Weights of a small GPT-style language model, trained from scratch on English Wikipedia.
Size: 15 layers, 10 heads of 64, MLP 2560 GELU.
Each number is 128 + 32 x the weight over its row's rms, rounded and kept within 0 to 255. Layers, rows and columns count from 0. Numbers have three digits each. The size before them is the row's rms in percent of the matrix's.

# layer 7 attention value, 640x640, rms 0.0371, rows 514-639, columns 512-575
096:159113138156151160084065172159150135110152122100110096124179081112171157145135110100178105158112115131162145155165101115134155113079182092125183113117181212129183093109133177131123180097107139
098:103128132117191142117178173100091126156106132217156127139107137134163132149125121137075160113079149058140106102135112119138142186157097129133075186133122087130113073096158186052079073114154156
092:177164031155144162077127194098140137128134097067179074122080121075122156188181165079091154114127134085120101104150162150106166150131064146164104192098201117184025077122123069105132176143096071
100:133110120126141153149131164119143069049103128082101096096088107109099123134131155085083176071113131156171127129169148112147108162098084170142170142103168200138102113158113197091118097109146148
094:116169172155139126167137126176116182130148075133139143185159160091126110117122109088086101159133089114144116147114093099118114138096030139183101126140188157072123109068195182150131087152123107
096:102155176115166160160064150127114138134097109097145115091201146155144138154170114146143154093177120021132144117135141101087118173065115189177079174188142133117136099114124119120144099094134091
096:136163133145147122154095093130165114090082134167112142142137120124104181151057132088078124098108152145174139125198158146123130121076124162130124126083178122133137162164098111129086141130183165
098:138088109101086138152147164154119161095138101145061135148144119113147162077107139150168156096122183096067145148142096107132174150160136085128144201138124136120136147171088116160115139145151200
091:085108165186138176118058147140121163117110081196117145080158180113174142109193127114122183139154163111136102165163156139127140139157130142073095182120165118127087100130115142145194117117092196
095:126135090070137139151142097140068099161216135124134177109140074167084091137155101142053170122164147117127159159111170117099135197128190162171128114158069145112131067159151110163149112144162077
094:148149140161113138174187103154159203143188157134077126098113128134131129086168093098173120183117177099158055114111176109068149144137090087165133096145094132187114142120139124138164130151118093
094:165145120168111149073134165091082111140147121147154101183100204107148058101130162141166084126191178108082181083097142110130168158113144133149180143107113129146142113120134130119162154124162166
095:108087186128140093115139087128071109111090160148151088148099139144153155132144101153137196088165133087153146092114098109129084082113139126119150096097157092117106159125117146145088100113171113
098:073056144122114199165150123122106133165112081144166133143113149134104151146071089154083170127165109091149102166121137112126111141166177094132161144146103109123116151123110096157130097134110142
096:111120097129147144148118119149106079091133084099073098126087137108147077155183136194166147147102122119103130102192087128186147141143145084164102110144128145079147117131127148091108147092145173
093:129165081106095124171094107124116116135091133106099157128177091093127118144047156127165151091123148104137147081129123106092133121110163191072142137142151118139131146149165104150122187181136222
089:084068101096132125103081137095130180120214120171131079190131146131140156162140135137140127213087149097118091200153178208137102132081139071128079134126120173083139111129150137151091119158132162
096:138120112092102160109150104167105049081098142126143154083105099103116127090162132105135150134174091167184141079044164163134144143127065158113143157129186133110135118113141095083164136175168092
097:151098145149128089136119140126059096099160153074103175122089152130129103125171153091143172123105127102106125117137100107156163106104123105139171111098160127135138142155124050173081108133071145
098:110095063211137123160113068142119135135162153168144088129110091158082135180107163055122110163033101185163156151099119079138121137130165143201059103113143092103094132148126157132123154080116059
098:092122231092169141170132146152167098136054104111145147094198100127168102220137137151134117135094157160191114087135100157145112090149126155155152136127140131081153087139136084145129111119147202
097:122145165135120163162103102100081112171102132085094117123078095081187197139113113112085155119176136143149089148086139152159152090156097121139177126141090160113111140138121168157101111180102105
090:189140077167065098107158156085103142091169138054104132148137157132143114117118084161140129153167127158138097170122173138149150149080072072145144176141179236142154054132101124115077159151173137
098:114100171104089168063126142135185140152163141136065118119155111130180112116177154153167112148079165130111117161084124122159150104090141111100171118158112156169099146178075152139113136150165150
096:102088123162152124106155141131181202139163167112103139143148099160170161139085122160157075134108103105133150107144183154123130090099167079128131091150115118097138132137135172174049131127128155
092:074149189115088130128094125118164084113154082074086085072119171079075141105173135105086154113100146125106107095158158148155125114077111128130149111069147068146092093148058138114200133107078146
097:130146105164100123108140141146149137117102084161135147090084108169175094113143118156103143099067157103081150144176160119166111084106184129109107090091180141104143133141230169118095089174094141
094:091106177115104128172113128165107105112161134115195129120164131084115129151150123121141231131064092181166142088162170095143138105100143055149107131098104202135118135153156168148095120134099076
090:071123118101122154130137106095117059134141105130101144138123120140117112156113140078091137104121156166110077145099090119147112151171136124102144039120112115131191114153147117125123127133089072
098:116143088127116127128075187104083104103112135185095081138086115159140145123143160124211175139084150158118125121130105109103140103101143139145135146139147098206141149162091115139069214130087037
091:163120123095141133097145142197105124138095040097113116182094121105127133156112062165172122149076174180138091116147168103066110192128092108116129150139146077204180133149134154086108083150106075
093:145116113111138131127103113162128127157142109085119177126128200133112114143178108149157227118087148176132094142149113165140140139122187131141133174110157147102101099146161141133129123140153088
090:133102109169098112115137094090071174170191120131127091149204100144133133157129100104146192139200194151142119140168080077138138112136162148063180155160121178155097112168148160134150157133107077
096:109126099102099088075106173128141072140121158068157155092096142136124111074141164153157125190116117227161125140133132085161164156064073114180081121107146116101136144137130161121100193084111174
091:133084086160115118163124109093082172139141148147108093089129125156170154133200159104168134123149101096107164115124104072109118145113126135110121085110091094160087109121116097175183174141132082
098:160172123121095145153135132104103144127122125098113139185113135107132126092171149121094187126048131171084127181103117108081156119155153087164130118088112082125112084133142134095176187125075156
095:141056099142190152131099194093129140109117142118066148137102137118118169141144109089081173093089116054146154127165153124204152080159111156101102118115069086177105127151115052119129114159154134
087:121145192132093141131123144080106111128148205093178172209098150161156120159047145216105167110112107133090089110114111155143166167115095153166147091103103134113144134116106139181054082115135156
098:159193171141129097149140180105105127123102139139131119142163154178093093045150143161129105199079137136131099121179123128102135126121196126159183121082153113122172137146094106154069174165161064
096:168113129172148137172111088079176139092097120151099163144097110138157164182151118167130186108121085065123104115122123118093144146146190123110135090140126097123098105106194168162061129112121079
091:188106080108137119077125109103162074158172103146125126119161150109104112108152124112149174144089123151140159073104132103076151123103125140128200137192232109117153110106132134128143172109075110
089:145146163107098115132123153156161087194150136129152083115120112138076110146164183168154122077113152131132155156099118081128150101079113149165133118138168166149152133160135113097140105145148146
094:185069071100130104116113123125084089128117151128121055171120135152093131103090122176089172174173112089107137165081149128106083099167140092092162125055128114150123117107127086120054200146142096
094:075129113163148099106101111136138059127121113118130160142155084159140090139169105151088123099208103088135155121133108198112133091160168133130100135108125118129161117145128140109125130049152115
095:172132094075105143149097178134140119125057126082132069133124146147098108154105116139107100107087114046161116177074112114156157116082174062214110111063079175192141129074115093157078088155173099
099:121196147153062128122124108145033125127115155125128146129078107102054157113167181079122090100117110147186086137134130153120132105122142093146146133153113128053127154124162081109097150100088210
099:130104141164125166144110102127136139160073136089126136158146066118175130125158192112206143117123152095151071075101170139089136113117112101115073105143184147146091154225122144109125156135189146
089:091167149101102122116146136150122141141140107166162108086104142155154187118098118088173177076109180158151128159067117187193118056110049107167156130119135128164109086128125141133115083127122110
097:137166119124145146098082109153142127151131084132150171096133183071119120117164139086139098161099164074105049140120124106107162151140237137143201080130147141154182160150121166141224122151114125
095:108132121106196158132122084132142110139130151145050129123110110129153054142163154069054059197083104079109173120128109146121175131132115105119079128092178088193182185127121138131144068123155069
098:206121123174143117124138088144126132139088181120197111084136138117173085133095128117159125088153176166191144077118115120099139086133143158129158152169080125078102121114125123085075140111141147
094:148095121096115121130140136146165062120121032138188125168146124127075117163154159173194109182122174147086117095152144121124143103113078091142124149133148158089129147057148157113107114142146098
103:102116059175136148064120136166111121117203084155097103085130093115119125194162171140110132138070158107168060132068119143160124166131129140140172079131163130133123120129208203134103149114152095
097:110102175122117171137139096188137143142201137091147136067076109127134125089189156111151133141107129177193200110162117100163140173150114125151065107105075103115147158123132137140139097121128134
098:103064134168097090117109064083100133107088112178100146115081198099076127120138142126115137167147116192133092144166106156128099092127159106169130085138123205172155198098112142183111160168107120
100:180066157076164141177106135092063128153134139167163154194160137102101060163126138088145131144114132064130079120177129065155085104131144123180136132163066073118133195106091124153132155160130152
095:189134134109114125144238154126133068096120128154132117163255134144163082151161152177155093050132132198114154131155161184121062133083177128115118171115136104133112152103113103090118172160140084
092:112146044116129141182110108133138128132136152130050098143121143141138168096112082119144139111127097127135135116114138123160130148126117144140112105127141123112081080140163071137133125158131140
097:193069148120128134109086159114136144163172171132112151071093152119113142128108121103071144152141140158098140137148173124136165173134141123128175075135131147093133135112189159141192185118079100
091:128087098114152162173114147094139136142160173126092116110162136086124158137123156160143175150183100094134127123187130117097119147138123155109134105126094132097111119171132098165117150189155091
098:131120123104126082168145094150070111131103155200078142151131085170128104124066146141166148072090127121081139118121126130131170074125067126091094129178137175155067128063132138089101090116085161
096:114071157066161146119127162114144116142061121141115128105225150170096118104141133092078087074113201068127115127132120108126081092130067142081128136133122146147146121175135146174163090083157074
089:171110120144128138117116180109171127157096115105103165058153122077128076102150113088139162139136082100136102151115117174199126079126093197096093128131156133051112136097163126132154117110081185
089:125146109161139037129089132127110112124143061205176172113147147112142124068104123107164142093136154181160168217142124113190159091110125130159097178125156069101116127027137156131092148113114146
094:142128093134061054168096128064094123034112084091123125089091089101149118128143093136122090136156152126097110122099131097107117077120098070170152102157061136136103127142141085096112135119119130
096:125058110133106157141140113067119140095089103175175175109145114121134158074089132145136180122199165138147123128124131082105093114179093107152158108150177143179054143107095166102102167159140086
102:173129122124121115144118127224110156152108125127167077139132157100095105107126151138151143207132191123105175094118138209131159129142187152146144102094108079118157158129122122095142127125148166
089:164105174103159119119069159086162164112168145192133136084098131165085176109179053142124122160152157110109058140080098152103126171073151095095120209131124065183159123142117070105138141072160127
100:093124088110080136155138143140065116100076106150130081102144180172164068139138138101140112158144164100154137160094127148100133116113123121086159096072153130145084150142127136114177125111095074
100:109120155056136136095136140155177166196170160143132060214138087149091128132159137126134147138182176101087103084140128168120148160142153080113124128146084175085105055199113132059134143127164079
091:110096140175134104147120090154114127168055167099082154114141160111119120106118130144138174120100166174140157103110141073150130134132121124181090078084175159122083119097102175115134125049160148
095:137101119095111139124085175145133150066069120121081072116123091129081164091077116162174119086092066140141150099137124164171107139105080098067175142103075100151122084099153129169090147158195154
102:127125100108118216158178073180146116112127125135117108112127169058116178165132134107166146146126148129112162233101140144115140136122101078128092111109198159116147136163198115101127137140154135
098:194150190088154092070136148087102093140166132145149151112061057193166130079161132100118104133195152143190090167216171159195100141099154144184138116109114106120127114159112126162152128136127115
097:093081120097099098126153106122090062099138166093184167136158139132170117105116133143173165144161110111119139093115123139103131106127172131123129159130117178140189122130110174091141071193144090
089:108078093209058141115138122156103129138097080113201153155147170062149131071169130182110125131111111094147105139145153148128143112119109079093105090185165120146091202172186168152119117144155142
094:124076090084201113201106190094109111122023109105187131141119119126130150071105159096099175140147162102107183155147141098129104148135070102087133084050167153142142097154129083171087145169078101
097:133152154204118101094068133093141078143162161116109115144137144140141160150123102202129152152136119117113147108127144092137064144140127100094150082121115152100129154154114140133151176117118127
090:113172090098081142120129131103103086169151157122168069121185132094150125099159112159153134104127097159095161142083101160079138087116167130114133147160116147141110107045120110114144170169153115
093:193148162133065159144089137082151081205158125182056154089168122129050149131174158114120089164140166086181077123113085111168200135084156151166104143165174135139115118112132115188114166097131143
093:102096124109113208229188105094133107118084021163135149111111138112099161101150103118116155219101151150148091147153147159117090155072161096175120180096099119123085147111129133148158110179130107
098:097144137205134139120095171058049131168179138115158097116098055129127147087142143143108116138122107103122144112135112083177092066131151180172155159154171168073104150131150142136090102109145165
091:129208131074075151129154135153085118127057106146102171120193144170100137127126153131096108065100154072154067116139114114132125126112179117122136057154103158116135102168142106086132140123120148
094:156077117158145188095102103107115084141111134068095144140072138159152129172091061145157160104149102154123148082185069125101132118095160163088211137069124111190064112079086128177127131108157113
104:147161113109111142069175170204154137134107130142137091085169149125129110159136162139133142185085099120087129095132062157096121119143190104018116151152100160138126136166138117119081114114161171
091:139141140110080150150166061119158109152104144145146157082097116111119122182089151056108088123049136151126088088025155114110156133108130085171092091110091152132119131100161150114145150096142125
091:158163150133149101124132176135107134091117135056118140110117149134109061107182140139104127160139099147161101161124106090111100089111165088101156100128161130170133108094156159144112099131139111
088:129105113088135172093141114124173125145135123090157142145143100122127165141144097094110174095108134125133184167204105230123133106143103130087171120126168165141113121170165119115157118133075164
092:119132083107058109154121102140159129161053118129159107140082114169143162143103153112098136106106156111134137095140108049137116112146116158152101131163116115152124099152166089086106141106123089
096:133136192175109108178113094118068122170175155153108179071126155118152135177168166097105183137089113117135163142115144088117150138102114185082170086167160155159108199126142169074155136141091094
100:113111169146125179119088172083156114185148176149135110130149061130161103166141126125167099165138133042110100102140121118128087114148118182177182136196097138132136133136081156126138143145124112
099:094110131121031102106146159098119142117164099145088123110195168159113113124156106065095176128181135116103181178095115184071155151112145109125144120111131085199159137122114130128106095132155134
087:102135106166039155088128066123083089199121132202069062095140133093104091162166160142162126184086093126122075133155116104134082126135094128122088123071095180140127084136131176132166160098099162
098:103094071150155107117163096178190109149164124152127182173135134097172137083112121128111125137123141168082128125135127179101130147164150120072128142073126171148095125141123086127086133161098096
091:158128086089096152097099129160192131151105139102145047111124057109063061119115117156092120140095117114135116143074133095110133107076147133097161108139153143128110080130095144119128116182177108
095:116182131081134109106117109125121166206148093148088110189112094167064134163135056175127141157175126127118076153103057115104125105167107118158114135120125143121117134129121127081159072095088148
088:104138133121149163088096146159114164151119127169125084169145078082138092145060102088129126046108135076142108153160173100117089088131099106131187171113123097122163128189112125134113148111083141
091:200139143112122173132060166113132123143105171106157120153059134172143135106146174142114143139154131075091123156108115131091139124131111102133127101084161171118090153138149136154169106140147104
099:110120066149117162199159115222134136151155136116103107166144135121103139118105141092136157188078080162085177113108121174101123140079161097084137094148139146133153122073196104085180112164113185
090:108153121154100152149115064107143128171096094136150174170139149153180168079116116056110146138127159143166174121134129130169141148135154138105125079125081153172119153092167140166144135116126131
093:161077135099117148166087094136156058155078076095116155119092118119143164131113078081103112140140092171112138169147116065105179209123129160141138122117087104116153155126097089143133161135126131
100:116136121139132176108150181101178121108075141077160123144062030154113151161138132187116110133187170067118091167138153137146121093123124168170176124132140126117085094146131100123095114105104084
096:124132098098086090185102165149077142083064139178129127158126104196170125073136153075105101134176111169154087124093102134172128155152083132161116117091095119175071126065149099106043131156080111
091:072144180121139202128196120103099165160148113195128135163116162197108141104118106109093150193172130170133145109110118182131115069142170100112115135135145174152151115058160183139121106099082180
095:109169109092148140158080099112208108115093128137167178114079128133128112107189072067187115115157153161138136077130114162156128136124100125136135131142064103136112143139151108175149159164160190
100:112120138187089076141102102112095115080087152136155177147100122119086124120102117060153187165156123128136159111112080148174155165096157120150158132120111107156124101131100166159090137142133119
098:157107159079126129117107081121100159135146077134070132125105176111090073127157137083114121105091038128126140129132099078109149164113134100157065142139109114076147137094095138150083129078092178
110:136127128119135118131096126068116159040159118094162145132085037071107153107134061169117141144147165129157104105158139108132132134162154146244126175103120103178093121113097130159112121141069116
095:113139124160155194137138114155101166158108109143147127126146132060123130129074119135053081113103085112175133154094102115106164130108105126078144131123128142059176149129127147193111074147138193
094:139123164160137177146121194161149213162201137122148131144161141082100203128105124118100160127106160142108056148082107175130136120121158118174170106120119128171147110134146164087106159170130190
096:187089159156109061153123121126111067144127144095205124074117093169100094116100137184103097086186107098110105051120125126117149063149122133175103155165116166186139162156099179119109149098169142
094:133152198139130109154099159073088103145121095161068091129098140094160084207140143111134134182107085112093152167130071093141147087154126159217125170167113097071153179132140129156155121080150148
094:092151125097080086064083129134125074114105138102154218095105125096168184040142110070125109109119138074175100181175113093177172172136102194122131074124159153145124144109129108100133171084112164
095:178154135172172139134209126179159176138140120110111173086126134138109129118120131121097147125179144158131137081095106142179131104124099129121142118071083057151198139149175085152132177171143139
090:173163136122146183093107108145135128160155135167136138203131129102102130131147219170154069146122079153075145104077104113103170116090151127093169150141175131109138217072167116132156100126092127
094:156168169079150147108116122115113073121141151148104140136167118121084163109095179190066103138121096123068164155141139143124181080063097184095153086107121170138131164035113150137145106113133105
088:111163092110172160087132103133122119108108114097097146082127085097093139157196134129140121138101162086126110094147116165081142126107224118169142097138141129116151135172222126127178147183163127
100:154139117140117156172179120112135151159104092137120117122169144083159122204176139147153144123136119069102163136080154139064186102125131128102112119174167151078137150095130128086162106111107191
089:113113122116066149106137162165096118148099182155111109111144111153139119139079141104137144153160107064190093118160155127133101126171148146139164116091135108109082111213078081138128161170154088
092:094106117129068169152148113164104143139110099122079149129124148164105094147068128070135136097136144140152151163064127197133134178079168067078100128098136145098174133144154135159140042171127157
098:125122060036130161108164145120097132076133147100152117113125117128128172118128096092137143115108123081090093148154148100111053130145138102216213142130123164128111167209098061082116152120145115
098:140130068154116179088114098168117123103125125204105114125182159142137098079119129150082156155068070129157165113088129185094134117071125118097121084085067104128130086111159148086116171103135171
089:151145107154125149155147100123180140178111164144079103080154163099138160169119145100117123155200133093084121152149127126132096060117171142101124180159216063160141145154141162091112115098128177
091:139121100118103158103131122159149104151065162177129132131103133139106104135143208067134119129123108161096123141131165199167143161058129137119114094152114154105102125196145102097090143119120187
093:098077162088112172097093199128149083101124103117154112171116118122118163072175106131156113169086108146141158122174112102131089162139118143080145141034115116100134189143130121185130139166155098
094:121129168109154116211196134170122064176145086078087067180155121080147131154122097126154078160092156106114209159161158130173097149132125121068160038139136146102140159148139177094117116121146164